Weights of a small transformer language model: width 160.
Each number is 500 + 50 x the weight over its row's rms, rounded and kept within 0 to 999. Layers, rows and columns count from 0. Numbers have three digits each. The size before them is the row's rms in percent of the matrix's.

# layer 3 attention query, 128x160, rms 0.108, rows 0-87, columns 0-159
103:606536501477668466574491599524434503549526507556563561452533542441495494527388496567529467511523529442495525462481454448577509594430577584515552480434468469448513591527593541503501403535536533503518518469539579545463487486480572444530611568434420470523513459515469471592479452512410452448484491551472463472532495540525544436543393484503524549495528414503464432545530518516503510467475474495506514490405541511549479462474616549545492489515486367512488438489429464461504419529477475
091:551516453519624488482489547474593552544511413554552526516510455557507434557551534544474440526578471517556541464469434573517529491532457475534485518551511488561423469450483533450508538535501511483503417442416471390492569497601509410524418514492554452501523527601519507497394560494518491554438484600542502560533593540524514643409607462499438450489470467585515485550539570498391498557498500557479510442545464564543552607483464530521530448470464546468500546536533528533549439452550468
113:445503361518495446579594497471524436546472474539534498475417508508444570514489421449451512505602541542436557479482489479620499505522532458489477521520487488475519555484532543473559571433552485480500570480460486492456519596486495437520497461530427466475483485485550572496473384441467484456453496547449542578498665520509495489535460547501481536614671464489505543455534531540489376544456483497480447497483553498486604541501467554562465481497497567374448500447523449525541422572517481
089:448508433536550541463555557413657440501531513553476419429472424448494532445478482518546504465448554510468564505469443493459477529482514505426475492485426475455493469519492574521511472460527553586530486469560521484534560477561573554500313405507545541514397446488436588441537460483523556544598469522515449576508580489464447503625528504524447456519472405466406549464501514511558526549455498476440447430532584477516518477477470551496479506490461510408565497498549461447507409508537430
088:381553519479494556550598538489562539542446460541489531447529554557552442462460455531542589508525461525524490570533416485580397492552497573551531530502452475482524545459523536578547448584510551491388530480576466540676543462519507381526483466431528497518576526565407610473518549563454464502444504536497503552533592516550515538547506397530522486486445491545478537503400505513586552526519594493529477473503520503534524452460547465510472459453550486440454521559576552486552464422512479
099:581560604549484484486472457600483617502469533497443510504562566498580463514526528492533472496517478527544446546413538540405581444430504446463498491458543520509515430457432513533437443510498492464481428489492435508488518508512506559444540484466568554529497554542545489436447532529537482583534526526563446370527425370475505567534534518596550474470542524477550507551462510470527580379533469428515459503549425480435457438571432512409551451593547562667495486516508516500472486488513502
084:465559351430516550548590491473492465517549531564526525439514538414511533603539488529480468544556510614430527460514418549536567538452501489528542452494536519484411541501496519414564501482575531446493538521467600476392466512503548564570505504425513402535472440448428480500498537466505512477543480466567486582469562549459469529583507409579498531547550450467537576512536553479471469501470426474568451502487630391462562488468525464553501450503539448454480485417493410443536453516424473
094:516491421464583497449573617500597465584525461524531518472510464499455442488447444512480439496540479588520550543460577496460478552519577483534472531524507500506503523535509641483487508530512460466549490560541547457519542560591533501506481413503366476490502436513516541443457524538514521512603493543391491544483478509584475485536501497475509448511627403492436487415499515450415431634478559512463523444567482533556490587412536531470432501482521494392572416459575485490592503482500534
100:552519404536502486503547536455530508490500468504454550446385522388526515541500457552450491562494477583489469509416538535520416569499476466534416523538477468492469491413553419536465493396525524572417482421399493524524556465496567579450466413522477509559499455622562505550446466382509500439502535478527413492390503486424466529500504492456588528581529432502592563499540537480508423452434513507527502634539402484550555494561411479498445531539480550515477475468436536546519499537485508
088:458399480589635541531579434459464456554536563531502510344527499466520561470379498373491448483488549479506531536403511545463513479504544527529548480521489528550441451526484502488370582460521507437536534473568547452524485516487538433455600533461496423458548419565490565443413517455585500516542471517472479526503445421523507535552408499531468462377449507484504518568508540461506394433493470508438510529595557541495502535500599489470559517524488475520492530546534476559446509453493521
105:504539544474447530633559621508595452496549480460498576460533612434527553452505507477420503488374494579459487587602480391558575457487467507483542510534479442542531523535508545499518532544500548443474528480608428509402545528462512588525521531537533432461488498465577547507526481568434435486618478455481450449555464539483460475541517594438458524403487405567497524476441481468519522484573488426490565512500420468526552461533477555473520508507542515564475478514436508595484452458508526
109:483573561446482546460481530434559520433489495544472456502462545567469514574438432452508483524550474465563525421463582472555431453497430436492480449544466482516502566542549489547478529480640525492376551564521510437516474484533544589459512415465533463488465501454492498446510469557545532510506433525456496471515479482542474618555518480453466496510511420557553512527520506450424541466575605461586447588477549494401474408628512422536427441522499530358482480522439451435481567498566500
096:532491531467454435468489431528553489462586570503556540597501520480547404520528538496502461398464552521468609456402467555530584558442435525509525447470493559414501474499513492454511452511541430528499465545534473514507502469524458503501538457481418503488550504504480492365556462515554554496560487535540444466452450472476622489505549515482470504432478465419654611560565465459546375510532555520498456407553401539449474484560559484505434552435512551428526497516582520523420449498442472
105:556495467485508541488408536575470592457432478527483477523573433483590519579514397399444460427489570491514471459490454558468513521506545554575578559526571561553472433422469532569455548487441494461550497523483460470465493543481501523466455472402443452546492426605523456404523516489526504516496518510538465429508504589471546535528442501466466492518490460518517488545548517418437540513452528542583470550551480558480466644481485454385610456461542528496586482525468584548442611496409485
100:420529548480442394531535466529579461519543513485525475473470473492559493479454544527555455593447512461495479442508592535473641453571581448443525507550491491536509485454490551507441494392561488420420483423493574622537464539498503523461510464532538498445581446546525521478480386485442442436471570467463492537474508573583503494517513460494505502545460561532550499447551552511555529485523428392487545538486600445511499543494553518579479553560497388457504410547575494463466426407462592
088:495560486499485504408551522486460551484579645486550433432542406460546526471525562430512547461474503568450499510575522466426413447489445519512542461595583484504443483477506469520504504470527574554454480507398531448458442416412468493512567533445528531462548521530564444501547567494500504544525479489580508430511487492429520520544508533530482487621545526508597560439453528513595498467469504443493463588534483509468429512447520355549537489540534478571613546465557454490468625514431468
106:410433505473487486602541480567363470563517476561555592457492537456479456589459511509491430541574532486519552485482448488584483559464538507506496476491557425551475557521577483405472555485490541459493459445517560451461564589566542422630480547543440491498407498523515473473443420500399471435481457582488448583469548520468521538437407508525482552586565414522507458498559457480504491514498476548498461454485436574474454554532505600536494448519489547473492503539467491436581389527555447
103:415471390526499497528522526534504497517596463506525446506531623539477610495522448552525512510518506516445509510476504514549452585481558550516465534459504424527489557536482663457531470484551576449566521453588607498441556538508554456573487488533450533517478489442467519521437458467449479473532466536508509524475451607488570408525408406369475502555517498456545512439582486515503512507556562500453479526465567478507586504464570521555475604479490517407463517480616492502522363534537498
098:504535385537545508479508576473502568521505502563510427477454419632472548452445537524547425542528454472571596470541528499494458575433467495494393604481538489561497499513541551524553460451606509501513501475497543536513549526457570442488483522465413433467535416524527486491559508529492521537452504549413408596476496516617521516594460548494455480448544489445468444470507536535496529555446428439429505449400607602543563460483444541483366484506478500426508441519510530484506507549463551
083:497569478488592552414578504511602499517441474589509517561482496454577434609515487516428432508534432546475620522458474581552587494501482547490517526517506616511455560418473618522535566523422517616534473529426468509502507495449453583514438536504538440549466513509504543474378525480461538558460448555512429553580591508549488496455497490599494530563507435505547540487498521511457406515431492489603455456552456511487533549477530536586522488535463494541460498578550503437542540499505436
087:540559648543434464520415461552553488506542561507424533514462500483491562416563536458534462469503505481412340454494506476417581468515565446530462458507504505465493518572556452543408477493534513465480476373509472545527414477540557572514535530475506525532492562554580488464559515480503530534500512512497495439487419511535419548435478512468567467503562485540483508485518512484421562386576546534457517492587431560396447410507530419419531499398567517484564437510482431472499508539437519
107:378558462517520531487542580426583419495618475472530493478415536433491526511372471512559471518528538438437629508479491526543469542544482558405520496561430495571437420454536511451490536491543523500516603541549550516537451497527512451503519491593593427426511455530535606545428468494472515498437491503509474581504581498556555430493446493478471465577501510515575442495470494545507521570488458506527432557459591500519515500598593500459520486529472418458440457544493594471545464471575557
095:651435541479390519493477438489462515379464557515453593547545481504525559529517567393445562533558480469527398447507532504414537428439499468554564478524452585543516522519470401484442460525469545504477495451408473484396461500526515528467521502446491570450413529559507429412536527538536523554487494440534544395512459467464540581466536485541600596464455580490483520532467410490485437429499497548563514489522436483469470480503484489439529455530549574579526533567454584519463507478516484
079:474421450588503642585554473537497517469448420476566495536495551452542463498502551455462395562571502580435485616487492449525444443591468487558499510452359480417535586471570521483485506453436530457497485539522441528544619494494540458581451469498458493441458462505487487524527420416537546455542475504511497482490508476498537477398527581468507501465517466475553495576500477367468444475586460472591516541540440417523524512490485457431503529492469574486514475497429449543430568444481560
097:555513532530453563633420527499426451425466495548504519450470471588495507430504491446444634498560437515503477495516529529455481499517558461529441598527529518443521518476421350517355527458469493477484480457531503574457482513526514484519441577512556489516503523449543490534477555497496535540522513569491480484556514399412597508465528442640454541574474533534535465478403484593510538459586501509606576516458473573510553483510580442460496518452516520586479492556460488478516533583476563
097:538504532511453468490517585517468492459436490515512501461569463365536470563443463508495495509525410588480459472430563547477386482447497438592520556466495430517479516475546594412515427487547579480439503503411496458479428547556490454467430425548512482524396458515500419352460526452548514481509508553533551545473504498499441512479483571452461525476470466477555533527463498519587425548428442452501578456558453499659465438470565551503490468491495475447392536500586523554453522503452561
086:472515503551492566432470468486539534498532427473433430477477498460514490461536552493435480446411425495487565582479611460479484539447399479544493508433453389463500478478472505608470464546466527484465479530591549449536453548455535437495576579485512528519528522477434518523594477567428495481483469410517483469554626437479531623471456528556427539418515543450474397467416449425469518554474419547561487552608381482473527457546610516467466503513463492485514502523488524541519522484498594
099:494529495470537394420549474553508489520453468440469533492486552534526483561598513471533548527501548446492578506488500557487540521616525479489493560552449480439492537423471575486461521556440586517498494471442519455456558524528473578543528523523446473385527482472516499551347515395546550391503472492482522464553507454537520490514503440397487491508413396452446540475516566440470541466546498482487520500548582462532471477494461656416572549511483438494440435422533350551458491472452517
096:531513483492571445467475465648512476477537462573453485493496511447509624483504543522549559420528602409512415546544506576499491607554448492507513436527480478457461465505536472498444445530507490587510526412579572456470471487478491513585576549488506531473569481442431425471540437535449448486479489540502541527549461568476556500481494430556471469497549517504478460482557438543427451490486579404479429579572563494456517475472567498508607514476504403442459436462516572537386411518562584
094:506551455504524468482563611510492491490502461441604480482505512482531553526453612507527485407572424466530591477445438550505451567488560504475529498435583522503488542581476457473524417481501491514522510503556534550573453493500457517373492438483447461536537494430514512465476489617623461443583432502524594501551465429511488446520451471543506430494510506504497517433498389466480497423494561522456513444512471461544491503634586529560403507536466405373484512560503522465481382520522528
135:389425479522419426523445473548462437613531480551532521490479482482553545516447401459547557484525563415517521461491494570559505471523499437479492471412472468444520496497484629494523442445489473501523498471447494560484530545500610442489607552469475568528498445425492515553506431473478539440557576511403546444434455499479547439518360523490479559534464533559548511476582557509517526491515524498485491457465626476537550464430570471462502502486551396463420438470475477436413441585431520
102:507524570498561551561450594469429491504415528503652481542559496472535543574547543553429510416521523539477442492592545462469498403501626467502543537474437490513424476477514395478474594505462508427436496443501505512431425480507480574521502525497541462471406529445567444456486532573532533547509590523498543583492572502363537506467534459531538553525495510542524490452442464544471421560464547527545508573559508483463591563417482474495495488459525442550545538579534558530545480449411455
095:447408475577515457612540579526553475534491513501570485525496524436416455512474487514555492519510532553479605506448496465474567500517461431549497502488485470458517371580490518547433521500564500574433494483502470410546521463468549540557404512541474465478559602461459481495578533621515496515505462608488420562589580523541416523516518449529543471571547434509476505517507536545548503477449471490575479432546528490485525446454466490658442519500506496591457470463565537529575529646501521
100:525547443435538632435566544414547548545508511520395525530471460457456429552522514475543551577498491497467491496482528478484470445457487477502493541550535450430470497491485499482434522477514427503563549593424378466438565584496534492548495462512567447492467577553594496459540509546434493495449527452522528544533504537591521489494515490522544435564544560588508701512570603576533518478461573557551501507492507586413536436508545522394547507575559541533522531487492547492539499546480451
102:551431524453411549445522531504484574599515516467463518497482510517451477395473517523413460550557472472543514529444466486627430478495475508452474572533383447503563454482420503631549506581446472446423489465513502509493519473458518533403405508420546442512489464480508468430513495461509435439582571455597548373539425575502502489557481542532444605527480545530591404480489476534530540516535459461499578480527502464520359483473562549504514446552536498470537523514563524477560501464493499
092:471479547574564509521428559553449443368501652473504450511543541495560492432453478480444495457530509508431493516452510490567470505455517527459510420508517562528526482535493502530523473467415502432535452533398413549404418620479602472546432427529473527448622515533467528495524490550562515532520531475565505468468588564487562474506475491371517498452466528524434497425455362460489462537469417481511572472476521523468545462582416540467494536534596475486486606484480517484539482500492489
094:513501497507498417456495487498403501545523510500573452543411482490495506497532452498537537588546549587523500356578458597565497541527431459576503518581476556518491511498573516440532487410490543505470486491542429508523541585466523478490574525426477370512559393540436480455518495521560562503523453524485362461474400495508500592599423495484501403469554524422517512546443507450565460487497451514459501472471504508560451526514578405455518597394525496495400522517490506487444468508476430
097:470608576450518496514514537524537426428457533474469505502503543434560459528476602558514500530480417476585438487522582509586371407483500501548475489573440527483518491384582512567478554333517445464575457426524458469506536507537516474515522505482427437496567523523569483480501483587452545439510528504441427496567481569518507512451587475507493508432536471527544455411512503494502474539492536444556540514550475530545460497561560465503428484521494417484409500456557554447529451593640483
106:380530540542533593455505513455503539555455462475558485462539477512462454539488403484461508432422545544468603485532465491466551419550453540465463492484453418616488444515507564488550532484502573441525363429460496513527500481508464466382425511564455475511600507456542474471554578481514473470470581460499580522570467516593548396497522457496488507512463402410495476562478449480515509529581408500462568462487538457507537502625575547528479466422513498473502449396535439438460476468513521
114:509500486594483499544524453533463467495500578494524616504537419522594463554444579432465530434498526517461499506512546457437465581444568464517475516439545406483589484456547656521498446446483555511510485439482531618576526495438602577508524526474463433490444524553535436518487568401467499522547484497523447519582469501427497526480450590363458534522549399502512432437570474488529487506470491478497531451494551458498515487403448497451462464441553573552412603452475559484503497513473493
099:492451447593521483412400411477482460518354447482495528502454450515456587535557542417467487588487527451492573385476543523394547485444519531459536422413588484576479484523566488478462489530472512522504558507432525477408464472461518484601477491567467591522500517428536514581510528540466437443569539413457563461533552533480506496522502485569467542561592459479556476462451459471353501487497491545492537505442560559537420543481502511531555455507533413529414526461561515425477507512510520
108:524556476588449467453581520366422501461472598529477557504518443564480497498487504474505493548560478491448479512570477519501479435347362525543440454428509508547503488495518498464501549476441555560516480547551535469385423476541409496489531504583500485506473570542558512449519524484597539581495505558540496439481457517626501506491454531481540518564508444516504511537455551487451532549472471492536466404514443431526498410347548564483523519469533549595459487501397411506511545537542542
091:492633536548503479536490541496465518607475463553547487569468484487505542485558576523529511506477514399442495515501490537563464509523441459473472456437493480466469432497560598453475494513459547550463590463524437481523469453504493423465490494583578523452576519586456519532579481552518431474500375512495432562479469507480422537563594477460414575500601475506506568517507507598475509512543515569493477584489520489465413592537578539452561482584417547538432422537421396466503464591496564
106:548402573490480442593502531472456514569621418470444496504456491588433444581597495447541545449499453448473550545478533553486465565558473564516465504490525504505569594471492573567401489507575410504523478408420477499511493474474588450447538486568471464591600454603545510435562438626477517480518569536513483455439507442554520523514439509537484488525500483547443501473445465520476445505498554524461627520601512487491570466574495455518432497465461557504511472511484494551457458508425447
103:477529493537419573448505585559445445461526529555531470414453457503480519549440505591574519473612472474449471462509488529480556450478466454470494473489493421496437514548532438457596510433482441472458546515399463556524602595583561532432520525576482480530523421493483493570505552481580490563436390453486494470489505524548516457493600515517442444536488467563442513485413491449540536513494435452592410441450470544470554529456432497563601568527513464525511520383429451527447441470449557
099:439446480522463488457452537511469487506450536507530515526567437517467464488547529554387571434428480459580475436460454536523471435595490636482479553583535495445585413387355482498524485475499522486568436461579572437553543433552429572472478460444503405519467485562477561517474436423575526511625476507557536529528477537510508484532473527534532504492473451477562489504536467518468491523421470496588482517498522501601501570509580494597512489482472453524596523408451444469502484496590465
099:516446512529493535494486584505506461489469574581479467554487598516569483504614469501481428454399472539502474500521491505491517381464526506463578405380487449474452420454494475483551566464373482518542437541495537543441449377510483446450436431479514429502503494469456562486496434461531496566519547458469519459515460555433636498557522538420527493619487464422528465491563545508508500526587447512563482548499443509559490494509437514536500611495563485483474459568537449485377556517536442
099:454492469455516517472501504463590527536462516362491410512525554582426492521566495509455583466475554464487577511503521497617541546476498472569464429555498524473399546496448466448577441466566386569464443421493609474545413462574567419451516515468547480490570513523544525435479486507538487417547533457492595484434484443509458498458394538436447500532576535496458479470438473440526461439563491390527503453440501433451594468507474488439613564509532458496481518537488442486460517483447518
093:460488536460568524493520514518560585482525390469437451548552605636514418491567475473564572556573481474393440465507599421474428479585461466428471446548418545496443579488480506515617497586501539539534526504561546532511604453472571487519514525485504445494538541546534497551491522511473533524467396495492584505508491582496516489375460486447467529487496515512559433494482406522605558464492541388577460560481483484514484503532485513524499443459519598549484470444554474467459490435509529
100:516458499553484370495496470503403436521481554519501507517577461472555511507562511540441512541449492538549501439472555461527462542501470508531503551446563425476515492398527453455438499407516514470441513509481568496383455487442511481561494517450446511469525409489427529530524427539477434476462515475500536562476480534416522440526439481523446519457452608509510421469566515561477445460607533431424585431551590431551509421557564319574596497517496515412514512462442457536552524469536518
096:477546562601507502494492581442419622440489492489514482404449426504444521448565546390558478495415563553471544481495512436480517520437526521498443505550427437592557425499554492455602530529509579530545548441478508519507518445474475472532486516580507519521512444472513502532415568549440538533521531422498535512545535484484524519499547464458441443518553484510437489513495492569518495495420464406536556522524542492425610521565504531514497450479593389464430584479416497602363528539543431
096:578507467444459484492558496532613567409458496497483501570441504488564477581581532393424519480530431491483619520476570564551441440404518557485481428525517471539490513463468476426579584467514511456472427474470495539459520524529536473423533535458517453545516469526447432467420453497476470441489459526541569315534514584549537594560559462469491489518542496520533518505519501497490486500535484466551539548442463517458421456523417544519552517515476473504551657488533492530606458493424572
085:418563456477577476485448515538543528548554494412544481575494529448554526413447510524526579465564480571500530522461469569408505562562480557564501459593428512541500418510534443500579442498476471522490465493481448452512481508465526526424455491513535441504529570472426496551399517441447482434590394540410573583457571477545471486480493456568517570555535461518491508576488584446518587574509463468556480369471485475474452513555424512539539518629487446525568447471437526452465477491527412
104:517493509556435543530351473406542539423451470477396509544424513481493418407490411460550517496577499516517482492456538523487521404436527433551468500475480461406607487533520548598482496583446499453482480419510601517490503546501530473468570512564524530487544495501536581550414524519616516526464494530518465444521521497495438470407500449536576434465496565469530389469556523459418527461470489457490549506435375480490526563460488524421486584582430440468523495534533450529438516516435497
098:474472513492425472458538467474585549602587422478497504453528452463494543499491503514524419584471469509479496504512484504512493516407574521516504524568439535488413566498416490599522494507414536552410465460552497576567539460548541505465494440530476451475547472533550500435529533567546582445518567429530581497506520462476529531521525537522421511529576533510395535518441573545563618526373663490416468533488503533456384543518558497510497500451546530487420464534531427403482532531536555
104:439571464537615569476604582408426541473450585459567419561515499407454544442531612474595513528531527505535473495497479532452445572467488478509539428526504549487457465510414535509543451520484480486428505479515461502578411511439466471510478574550460482429450533496468482462567475485507490545471522491457450453485489536508573448456472432554410543377510419525406541522547561572453541464471500461534526430517470515459500535515523461607557566513483505541403517596540453539431520521447607
113:464475476501522498460426474524474480579478400470473559500496481521445576510430482554557572459498520502515478542580435414501470555489474559503504463497593501451434398497542446491476552577364474494391445548564489530467493515454467538459449512495519540460556474584454486451483589494491536507547529428568474528488523583514458539506473513465484469665500519488481402413518380545502470518468482429388583478408517532454505528519621520526522486549561444390489498511554488499508428564557459
110:590522557609522502372536533499486545478528536561443474525428542598529380467565489554497551562492483424503565584449545449549512559503471472598457512534459497523478403447480545517518466540488464472381454487529484489579539472519410498528492463469575534466434529469536477537459509464462470497430438567537552486464433535523476494463508563483478455556427520486619544532421496458573543497447503562479521493613363524450579525485495575557401511571539567499508462476536471566514510467489564
098:539505457598505583599474459468420509544505455525556566447467489622491458427532505531465472504476561558587450519496499444440487407495467509517480548498482572504605520387439459482463400541534480386491437469427422502555562416466478474496554408469480500504499486539622467477543474595487530544518449482474586452489547421530556534530540561511505455507509447542534475516477535559624543478586476527489537473511413542570469528561514557493479462486578485503495459484474494542449459546362537
100:505463451498439500541465445617443490607497504551458549451529493533519508501482541503508468577491450503420558458386402439523535505458505499444517434459458493464452431571558560579485479429502441502589541514421465387538448523468538543476596516562483471517501407510514530386490495492515566480534473536519552401437550501476451559515392566547484481447509455421507507533513475393500419530539532475485562564453498556508522574456436452550578501552521454452452385583447574507458496548460470
097:554461527531590579505547494469504498416462528489359550484413540562512435568442531569454559483522520530465526464567533485513464524462467460469398500466459432540527515550491516424536527502478544510437439543567426500449518537484555507477473528505544508445502427544472508476538468673498500564503483489519528538413553484380505534430484540586560538520534461527461586553503482570490415423510439585489426416530429548572566587459491499584477478462499464515541581498556517522534452592569444
096:500435540480543439480410571504549480516567555522536572509524426401446523505533467445422522426624609639422547476480514491512477505460495455578427487518606446514556513500509624481518542468418471489536492551479472560609565568509471476546470479500510487490437483427397506464512550519427539542510471571482546568555559473541519519428494517456442515431578458539540470544489618503515537497545536504496383534467532520498505489465546538486397537469499475533464540473432451594531464514513429
110:444568490521510539536496434583533544531500516507504512429478505412511466592451490424515509423543529533382480513555423453504586514460527469492497441523479506511406452465556421484428503512527577484498610540586537462456410434485473536534518547442491658462432551488525467508436520420511491550559543523412464504442525595599466470501422593533549499407469511505518572512471464460478469523509499489614426407565542545490489530558485448423488442522509512550479531568522498442482421445441550
105:543452483426435534570521538559510394533583566454524580510515475473538525501557491419429469504525480439594592553516538476590579457415515494546530455472515524404442481552450438477484474489456462437448437526491519463442380454508497519584437506586467453528498466537510515448476411493532523483483539495523479451477550527551498547592498566497491512380478507506569467549500447444559560515618477553431491490564421440534447513499503547497451523498581523546543640545573504544536450449571574
091:534465486481439448691455462569461454509590517472522466483542567485496534429549427536518517438558449438573438480510526553531458514504486516521472514433463421504581635564446461560461447496531504456518491465450527551490594549450594497519462482444414592496525479483458502555446477452417530522494444497514439431402396495397538473552508487515540534452501456519491513485518492460565444505550523391567525557436535498504547440484651528428472585438528506490466491542515459480490533519488530
082:519606360492590556524558587506596472475527468506549393533459507497444531503544392570566557473484472503462477475503551509569498500507527602586526450478444434475518543541516550529472547566516530630518488527444513481514567509496546426567467455462484550555504511477476554608463487405492481525538482425501519503464586509472563498548554391521536447478557430488469548424474545515530485582426635463500506548500566462492558428486542595467549499515494498433521483488492525581456514520405505
107:440471447489385513656576545526446489490487512424548466478568542517548472537560430517477502460560465533520498476490483557568466520458527499478500561569454482455464581610418505478571447422567594476479529472461612536510557539472595545453469488509407494404556506484450418480530457510441513430514561490514516469499424471442517428567463507453503471486499395425409490493514481511526462480529409442501482520459600421541520506451540494532462585482512446391539546544555523476542458576559516
125:413507412484569546516535571468606490511556474563551421532330342482454558515543465543471513473489486510439534503429493474555520553536481524547595494469446454569437538569535457457520532457445503564471552457497576543475514549429521513478430398439488496501553462482467549519464479447478491499540521477411500580485537583519457489532502409523440491579442466468466523475538526502425440505444529436527503476466641484545619524510488547532566504457484496395510476516488569430462516530535552
086:550533545508416576504579485581404497456529591478482505449540577567483504420474552411595427451489512451449505444501533556482492457549383528515537455510543555511564473525502467518559415594498550506493520444505530497528503598520522463433455504452409440544570496515479534583507472516451547535517515476525500481408397569539508569483429442467511493455425483527431411425486466440482547528513533425532527394543479558579489473495524534508451489437517439493426521576553484432482494476660483
094:442526525492453555442501502534443559409572420471544593477544599494460553538497570498505456534556473300599528592437531425466515498501517492457477499500529547451558523549503468452481517486597510433470422510508448438538524446497411475440516387526532456517401468421532475534389515547566503524541609543480464419548468458552481518439469499472509459444521591495449518532487448490442497522553503546485407545561482484461503500547474500410514533547467511581508499578472493538533554501532586
078:418506418536525525634478604523484512574463515420565493468455415479563520495532450487507551452486481576511536462475536494590446483415574484497570512474429632498531460519491472463623461618469511564439595513494548528491406496496564505498524544546530472453471598484497483442451528479531473555596510529507505498452534552463522538549480421547526530428484448592495484417442547539494487520551484582510502497492602455545558541612546535457452459498552446441491504503604501453457420499470537
093:428508402533544494475532626460498399511590497524458468391417488475478602495456445566516542552533400485573462492485490549497531526440450542496556491522501480491506507467496551535504470500500538497554442486486543483421525544534509509605511534440451408523503402454590597467545435518466469512490512501533499451492510413554537553547458405509434579580475390469468479552446495554422470578455568463504432360497561462480515496473513535534518545526455529385522480457531462458587534536437448
111:455458359530480537451573542491489429533495404424597538464452478554449435437553448474476449544507462511499522442507617440534491564570507510548462511540574472542438521522498543488541510514513503503459437567442489452542569592466548472551480545522524513573498436488552497508427551459495519472484537404443550581501490443529465435467544421387544495522562432465463480438456511567499519445525471537455527492505536449546546572539467524607460583511473494348554478377591519556552505508532519
084:506447527532611500604513505503500470509481557402439508486564488534477430516511512581529508433500459496556522482527541496485554372459495500481474493479471439543521476437608549530503540584580552597533492502471535542494436584584590555541496527481467452404475498499495541497538502489443542460452473552575552532414536528468557569416505554498536482642465546560523493455458463470493421494492608602512474531529524378551542419506474585458465490405466453452495469515517511565600530526557548
103:563484445434493513528527556593557430409530510602451539450573441510539538573505525525503586556473459453597524443483438483459395496429514465548558500535602506548532490504473426561428384580486560500431548468424490545516556428467527539432541451516495484541543451491566537475467620463541510561560471375480479447478576566492491505483570500516509550445554463566553495484556495501504619493561483453509493579533502524542476518540540476417571555489487450538453553545472582479525444510459556
102:498436512505564514523454478537483460488488514553463564600631497385495329484570458494525494563489420572541522465464459409478476494426425425507474515470447503552521465485428566467460514503416475527599533467450517594548595541520521501478430486495596493525492503560549571409476385535519526517515524590483536567504516449530594520520484592506465550436435543546415467501468539533520530542443468496517527552445493475474593501547536572526555522498458492391594511492565467496525489512473510
104:587471504530530541616512468529541504526499554523559535565512471427507503517449469511495524499561570476496466485570439561556486545465469644530505514411430615536538462393518548504479459519534546529490492518487463477509458451509490475416587541420560510492469566432431491516497526443456465423363403511551510531509600571511490553479531542579475626447479476565482514606468503584586426502483559504498419539510534455526558411496574494470460518440578536465483541491525577558562527498474475
104:428603424548454457459548536511539602499457484527579529451515515493477446509426580466436554487428583617342480520533521429514477513540405516526560478599510465558513543615475489470556520596500534549592519483531607510449470426517567562532450586493482527547512489579506465410523546506529518470499591483601512445485499547484508538503459462459554421562506510530542497507455383515571422461562505476494442541518525463479468555498480507519565474538580493542455521469463483581539524500470492
089:547567506431482517497431481539495508544495466505468547460554522530501449508552459526524472461575429511562487483512531465506538512573457609493452481522554477488460435527457509524383495536519517551538423452465437411531424485488555513506466427472487556460475440561445480491476521454529480349489495430566617460472387401526521448492533489456410421470493373454561423431556399521496520517510501492538531389508488441498432554514491496423406433499591436554518528554529533442510533603494550
101:495489481516590524463481501463586525476558630501530525474533477407572582514507432565488562518414481517531501546525524483487542506544495449455559451494434537560513534576489510538424453518380531505564546466431443447347467510491534505537585508487467533497500563500449521468516519524419464632503491515555540452419514432561640456506479531526436516406524525562594433473490502503573470510532528544466495469517433483501538477506499499361532466572553512427557501480487456570498591427440453
075:476290531493401427539367343488366528522505541530481522475436442472482499536525508446447569497522488423478505473505477563489482517422518494547521565493466538457445484477458476400479527431450447426491572507504559472452482520510576521451595515451513522485520587466516514461446466476503625497557513473466500495483516528442521532528432598525569554513521459517478552513533488511473527402520517574524403581551549501487528456468495481556480537530519496477425577454480458427471435559518509
091:454426435533441498542520465530389483476565587454528468508457457532463556504514516531541519433464388472576491450507454589559508561403462557567507586459444491541505567556519478485510407484436470412495533464550548517478517496469604535439506451448420558435521545545454572436479447525416514415533511486475501474391447554526587554587408514499506528518582435489427443528508489508478458468538445533501476506503558425453503454482519478610419599461557441405486532490519465434515469525502545
069:466447564425420447607480500495402451521421500571483534445549525468491440509436547495487497501475500484520483572542483459562437481464570409583472464522520454552493557472523479450495461384488470524502523430556576522438465450411453547494576558532462525500565497445441503486469473508431515499529532460489484450600452379571502492549508595508471558504468448417595436500520489445574537518532519514554551511487587609516489480523511438445495439479441422614425476595463543458555543519593463
087:412586574465539541537423489566421600585505478575445529534535534504452420503517494541442532514600456456599492566539426467449488534414473455507527537466456504588493471480514478475432550478587526462478460540466449537478523460501600470540569449480565500517391554549434525445467472441515512509508475566524405548477578468512532583528410499516429512502492566521510587501465452534483502528551487586480515425451540450479469466534615506439374558501533535543535542560509551482457485556421587
107:589482530541523359553487425571428485500511526513539533544559559505518549490490523447500496521453632484485431526552582473406584503511563425561530510561534550490517477530446451541530425441560438462448434466499484482583430459557445490440479463416524492451546481509492460495460578586534504507491488466529530441545463547435446478535495513568579479430511533599485507599466478433505558432503446495489520567474400537474505552597467486429536446384525577529466470513432529578440536471575553
098:435466428465509554481708630521541535558513471495569489496451494466446488572423472506522472488481441457464573495464481568581461441510555495526535563536459536597446583533563463405449522479495520446454581492503479492589503490450416534527498510544567510467536435501522575444463378485533520506488533493517444548433530517511371519447429430480463444561507479455564491542512475534539455544462483493477398486522586405527484526451546483544440496468475433479484481432559561491526469552504573
100:602464551486529515455461421436505529342462560493493567531600504540568495526491534450474486542559585485469423529514507505391593416462510404497527460543531532400546502511483537469528507477542502562485542529489445510502495489552501437448490567464508499414429601537492520585489538524482552510476535470539530400461545522453492475482576487574566561387491575516508498515532552547565543494610514547586439555437481471436391507505512589522582522505481515630433482512465533468490467478480490
087:640531572618551530520464489495493532652513491501446517551490540542603475465482416471504535497512493546555526470464480620489531532524492503558549554457481477364510443488437553509577467590487496534466411492508519441522509506505543377466380483456510539463528481548491492430540415468494488428532406458508506489517460490491583581549590547517481558457498473493431623439512572491479495405458474457453575530566484470530430421488526527481548429456423490511506542495541503525524512504456461